Part of a small language model's weights: 38.6M parameters, a variant of SOAP for these matrices.
Each number is 128 + 32 x the weight over its row's rms, rounded and kept within 0 to 255. Layers, rows and columns count from 0. The size above them is the row's rms in percent of the matrix's.

# layer 3 MLP down, 384x768, rms 0.146, rows 336-383, columns 192-255
size [ 94  98  99  99  98 103  98 102  99  99  98 101 100  95  95  97 100  96  92  99 101 102  98 102 100  98  94 102 104 104  99 101  97  99 102 105  98  97  96 102  98 105  99  98 100 103  98  99]
[[ 72 136 118 167 110 183 157 114 131 133 137 131 117 184 147 157  95 147 125  97 147  86 125  82 118 144 163 115 153 153  93  69 142 125 131 108  94 152  93 150  95 111 154 152 128 147 103  95 140 174  94  90  92 112 114 132 131 139 120 146 141 109 115 141]
 [125  88 149 116 166 147 115 115  81 127 110 151 153 115 129 176 126 118 200  95 143 113 123 128  81 165 153 138 173  97  91 156 196 125  94 103 133 109 173 131 102 137  76 155 129 176  88 102 122 227 105 137 137 162 137 154  97 134 130 146  98 118 100 124]
 [112 151 121 151 155 120 114 164 167 155 103  98 101 118  93 137 130 145 130  93  99 135 178 103 137 162 138 129  59  98  82  96 124 153 119 185 145  82  98 124 140 142 170 119 161 153 136 116 121 204 129 149 163 136  99 130 161 179 127 167  61 115 144 115]
 [100  84 132 105 123  84  86 148 114 142  89 177 108 143 125 134 126  80  96  88 119 158 157 125 121 104 119 147  90 136 110 102 130 155 110 152 204  61 166 138 133 168 193 124 188 129 171 141 118 101 147 136 150 120 122 132 131 135  68 146 110 114 137 169]
 [174 105 106 135 132  89  86  72 124 178 223 139 110  97 164  88 161 157 119 112 173 135 115 168  66 115 156 126 107 134  83  81 143 138  96 143  80 131 158 130 130 157 112 103 119 102 126  93 156 130 126 111 129  73 108 183 142 138  61  92 109  69 118 140]
 [173 137 139 151 107 121 133 160  94 143 144 148 140 121 162 127 187 103 119 117 124 124 158  99 138 118 112 150 122 141  95 116 109 140  94 157 170 117 152 162 142 128 157 109 153 133 172 132 100 135 127 103 162 121  81 174 142 118 103 111 122 127 133  68]
 [ 90 120 141 100 147  76 136 121 155 144 196 164 119 136 131  85 135 142  88 129  96 194 146 117 141 119  38 156 203 168 110 133 120 135 146 183 168 157  92 151 190  91 148 150 125 141 131 112  81  79 116 108  87 139 170 177 175  62  98 100 113 115 117 179]
 [147 121 116 128 106 184 187 127  92 153 104  83 144  75 170  81  95 169 105  41 110 130 132 148  71 159 130 111 152  85 138 115 108 130  72 155 163 125 178  94 151 203 132 129 117  82  94 119 131 133  98 105 109  53 148 129 108  54 118  97  98 165 127 109]
 [146 108  80 185 110 162 145  97 150  74 136 137 100 146 155 170 126 134 155  93 101 102 176 195  99 122 134 170 130  97 116 127 157 154 109 118 183 157  99  71 103 111 193 114 124 147 197 129 109 152 118  83 145  87 106 197  55 111 162  85 122 148 184 136]
 [114 137 132 130 127 140 113 104  79 123  53 143 115 124 148 129 107 181 137 109 171 166 106  94 158 137 136 157 144 128 115  86 137 107 162  78  78 187 132  68  98 121 110 120 109 140  75 125 130 112 146 121 108 179 121 106 119 114 136 187 124 142  90 150]
 [141  97 140 158 148 112 205  99 122  96 108 178 144  99 151 153 107  94 122 177 120 131 115 172  89 167 139 148  86 139 180  83 168 141 169 156 129 102  82 132  99  95 147 161  99 117 126 133  96 112 125 120 179 106  95 150  92 121 145  90  66  94  80 128]
 [118 163 134 201 122 108  71 133 108 147  88 153 154 146 136 144 127 108 186 107 132 143 107 126 116 150 134 101 154 100 159  88 116  93  81  85 182 202  80 103 120 112 155 103 103 132 118 113 160  98 118 125  87 159 137 132 102 159 147 139 153 112 124  68]
 [157 167 167 161 100 157 113  92 129 201 155 129 117 116 110 117 118 119 149 171 156 144 117 113 172  16 146 170 144 149  73 180 143 138 127 107 134 151 164 141 131 176 105 159 106 110 157 164 148 126 137 134  95 145  66 159 184  68 153 112 153 159 127 168]
 [110  96 115 160 151 162 102 153 178 139  44 140 108 140 124 153 144  90 148 145  73 139 110 159 107  97 132  93 118 135 157 185 115 185 184 133 131 173 110 100 156 110 147 116 102 124 133 128 165  99 120 120 127  94 120 158 154 119 143 130 144  98 169 108]
 [138 115 127 144 151  79 115 105 146 110  96 153 120  97  82 133 112 133 113 133 154 188 110 138  98 157 142 101 116 118 124  85 139 101 147 125 168 133 105 132 121 127 130 138  91 103  70  99 132 101 136 143 104 133  79 106  91 132 106 134 158 117 190 104]
 [134 141 107 132 186  45 143 173 139 138 138 148 132 131 110 103  89  88 169 115  21 157 116 120 135  95 105 159  33  97 133  86 108 145 125 152  62  65 193 152 103 191 126 106  90 140 111 115 187 166 145  93 130  84 163 109 158 119 130 113 111 167  94 135]
 [114  84 132 119 128 149 100 110 140 142 151 161  88 122 156 106 131 176 101 116 125 183 149 103 155 114 108 112 153 127 148 109 173 100 145 182 154 102 107 148 131  59 131  96 110 113  97 169 177  89 114 122 120 111 143 143 160 107 128  92 118 184  99  79]
 [170 112 153 125 135  91 142 134 100 118 173  99  97 186  94 215 165 135  86 125 131  72 106 107 171 131 188 133  99  62 146 113 109 145 119 110 126 140 141 105 147 101 165 133 130 147 160  55 161 150 195 175 129 160 135 144 108 188  66 143 164  92  94 113]
 [187 104 132 158 119 122 159 153  50 215  51 148 184 137 117 141 155 145 139 110 108 227 125 170 146 134 150 133  99 110  82 121  94  86 184 127  76 128 141 144 134 109  72 124 147  98 127 136 131 196 158 154  99 108  95 121 129 125 133 158 140  87 160 147]
 [113  77 158 136 172 123 152 148 139 159 118 136 100 113 164 128 124 153  98 118 111 126 123 178 193 110 114 116 125 173 189 123  93 149 128 115  47 133 125 125 110 119 171 134 160 111 123 122 141 130 110 159 131 141 144 180 122 186 166 170 124 114 144 105]
 [ 92  94 154 138 139 135 152 136 142  61 118 103 115  94 103 136 124 160 116  91 151 152 221 175 128 146 160 143 127 107  88 191 141 148 169 167 149 137  95 139  64 180 141 114 147 110 141  98 114 104 129 134 100 142 135 132 186 161 154 140 129  98 119 112]
 [154 114 104 133 138  75  65 143 171 106 158 169  76 160 114 135 133  96 180 111 132 116 101 112 147  85 167  81 152 121 124 167 139 100  96 198 120  79 154 144 140 116 144 131  70  91  74 137  48 149 144 117 158 113 147 177 165 109  80 155 121  44 117 154]
 [132 138 107 187 157 131 129  82 140  77 160 146 107 145 109 163 141 134 192 154  85 129 105  89 116 119 135 112 102 144 117 149 158 160  28 116 130 133  89  76 122  91 180  69 119 141 106 153 116 138  94 105 223 160 189 105 119 158 114 140 172 115 138  89]
 [189 100 127 107 135 129 153 172 170 161 144 118  92 108 206  89 112 117  31 102 133 140  91 130 153 159 164  91  81  72  85 122 124 108 140  89 186 104 170 185 107 125  94 131 180 116 122 105 100 170 128 168 116 165 148 110 129 140 196 151 162 183 146 126]
 [121 102 102 119 160  46 121 128 113 156 144 103 111  87 155 136 128 122 132 134  97 152 108  87 184 159  85 128  84 157 147 127 152 184 115  82  74 108 114 132  92 140  69 157  78 139  90  95 167 146  83 110 124  79 122 126 118 138 145 153 125  94 104 151]
 [169 124  96 174 108 128 101 114 162 162 196 107  97  64 134 141 105 153 118 118 116 118 185 114 124 117 124 146  95 143  86 148 135 106 138 129  99 100 149  81 122 141 133 129 128 151  85 106  96 111 128 154 138 162 157  92 146  97  81 181 126 118 177 145]
 [108 139 107 161 128 125  97 157  90 142 166 135  97 186 146  95  90 117 100 168 123 100  83  94 133 175 136 111 161 139 124  86  79 147 125  55 112 106 151 111 117 173  94  69  94 178 150 167  87 174  90 173 153 149 152 179 123 135  94 180  85  59 110  97]
 [116  97  99 106 212 196 194  96  76 150 147  87 127 143 150 152 116 114 127 125 132 172 122 121 126 192 168  39 153 110  83 133 110 111 154 122 152 128  79  83 105 153 150 124 107  75  90 172 100 156 157 179 190 114  80 142 178 139  85 145 174 149 147 117]
 [106 144  95 176 124 103 172 149  47 121 107 174 148  81 158 108 141 124 111 145 121 167 157 112  91 133 132 140 177  70  39 143  98 114 110 158 168 100 154 152  97 151 176 136 113 186  79 120 130  99 153  89 102 134 139 137 109 168  88 170 179  96 141 144]
 [196 141 136 129 155 138 145 154 155 117 137 135 171 115 172 142 112  92 148  94 178 135 129 162 143 120 117 100  84 145  82  68 124 131 133  77 212  78 122 109  97 116 119 103 114 177 165 155 111  83 162 164 118 106 152 130 114 112 164 153 172 109 123  94]
 [185 144 120 115 134 149 107 105 130 134 198 152 146 150 120 108  54 159  88 147  48 148 144  86 180 145 109 110 115 209 177 163 136 105 152 139 169 117 153 139 115 179 129  82 164 155 187 101  94 116 146 162  64 159 104  84 207 123  74 113 137 158 122  92]
 [125 147 170 144  69  92 111 151  93 103 129 132 151  91 118 142 117 125 143 137 152 122  96  97  99 138 165 107 139 205 111 139 108  59 115 127 150  98 186 168 140  93 121  98 114 110 114 182 145  50 175 169 179  72 150 112  95 178 105 139  91 135 103 170]
 [ 91 147 145 152  92 115 153 120 108  85  88 124  79 112  94 109  81 176 143 109 116 218 133 143  89  96 141 120 112  82  72 101 106 127  96 120 134 139  92 137 107 155 150 122 155  68 113 140 124  88  99 108 165 134 166 184  89 138  84  99 122 159 133  29]
 [148 153  92 115 170 150 108 147  28 127 150 138  66 137 148 179 152 124 153 152 111  98 126 138 127 149 139  96  69 193 184 139  77 144 159 133 115 106 194 100 133 189 156 106 114 138 120 107  95 167 133 122 183 143 113 206 108 101 142  96 131 119 129 164]
 [128 127 200 140 135 111 151 126 140 133  72 147 183 104 120 125  57 111 107 160  92 128 120 179 144 125  55 132  89 121 122 100 123 152 112  96 117 191 106 132 142  77 121  89 157 134 113 126 104 167  55 175 163  98 189 150 137 228 138 149 141 164 138  80]
 [131 149 145 234 207 159 171 120 105 168  96 128 172 158  98  97 123 127 111 116  72 143 137 106 152 145 141 138 185 144 139 129  86 109 158 125 146 147  93 103  94 142 140 119 124 109 155 140 158 113  79  75 167 137 135 132 124 114 120  71 106 168 187 161]
 [152 131  95 113 125 125  75 143  99 113 139 161 121 160 139 106 133  94 142  90 141 128  73  95 118 132 142 123 152 119  96 131 147  51 163 105  98 102  84 166 104 159 136 113  65 105 197 120  88 130 129 131 148 130 159 165 189 121 183 132 138 142 191 146]
 [125 123  96 153 146 135  78  87 153 145 134 160  81 126 108 134 134 127 138 128 137 157 112 145 108 104 119 175 120  83  87 164 127 111  82 144 107 141 135 109  76 113 164 141 139 155 117 160 102  88 157 171 184 133 167 100 161 120 107 134  89 104 176  75]
 [170 141 106 120 127 115 147 110 147 126 122 103 123 155 133 160 135  99 130 187 135 136 147  80  96 190 102 114  93 170  99 115 105 131  74 146 133 111 132 143 106 134 103  62  86 162 141 207 120  79 104 116 130 210 120 134 103 118 119 114 212 139 138  80]
 [140 156 170  82 124 152 188  82 186 119  88 173 115 104 152 114 136 149 110 120 144 139  81 156 121 117  78 120 109 133 139 137  94 133 133  78 116 131  37 175 116  95 127  91 123 102  97 153 164 154 133  90  83 124  81 102 117  87 136 133 110  86 125 141]
 [136 101 125 114 136 110 132 156 118 127 138 133 130 100  96 100 180 134  71 176 119 118 105 124 192 156 127 166 145 143 146 186 167  93 116 161 137 151 171 115 118 143 175 103 164  70  96  75 130 117 186 148 136  81 118 167 141  94 158 103 107 107 125 109]
 [ 51 146  59 116 148 115  98  57 202 133  97 122  79 121 113 119 131 233 113 122  98 165  86 138  96 119 132 163 126 103 108 115 154 159  99 166 134  77 104 117 133 121 175 117 118 197 112 130  77 111 105  97  91  71 168 188 105  91 131 133 143 110 143 144]
 [126 137 112 136 130 117 149 147 119 196  97 136 114  90 139 111 131 178 143  77 169 135 169 174 180 102 161 123 112 119 133  71 145 139  95 112 146 101 161 102 205 145 215 137  89 127 164 158 124 168 177 121 129 129 115 169 179 121 112 161 113 148 181 184]
 [116 154 141 176 101 134 179 149 154  94 112 142 164  98 181  89 135  57 156 110 173 118 112 161 155 158 104 156 155  88 130 125  81 169 176  95 150 112 111 104 175 112 143 162 114 116 117 174  82 143  93 131 211  99 157  96 132 110 145 127 175 130 144 112]
 [135 153  96 188  90 160 122 143 162 107  63 120 146  95  88  70 122 136 122 165  99 104  84 108  91 140 104 131 193 146 103 154 196 142  98 163  94  90 120 166 186 153 141  76  99 103 121 170 100 147 147 150 122 102 136 169 125 139 118 123 146 140  86 112]
 [107 154 227 113 157 127  96  88 106 156 136 123 190 165 152 126 157  99  76 125 125  86 150 135 101 167 129 120 173 149 104 137 122 133 156 181 151 167 203 195 165 130 133 132 140  91 175 175 159 136 114 105 133 116 107 132 151  95  78 147 155 139 135 207]
 [ 84 149 144 134 115  68  77 169 118 106 130 132 162 170 137 156 124  72 127 206 132 102 152 146 109 144  50 130 150 122  89 102 157  98  73 131 130  84 121 102  69 146 169 167  98 109 150 109 127 117 151  94 104 125 155 144 144  95 123 135 135 163 170  94]
 [ 78 111  93 126  35 100 108 102 175 180 133  72 131 106 151 151  81 137 124 151 101 110  81 130 148 151 153 151  83 109 129 113  63 127 139 161 125 129 114 119 140 164 146 156  88 104  54  84 131 155  98 102 110  71 137 152 176 145 148 166 150 125  79  71]]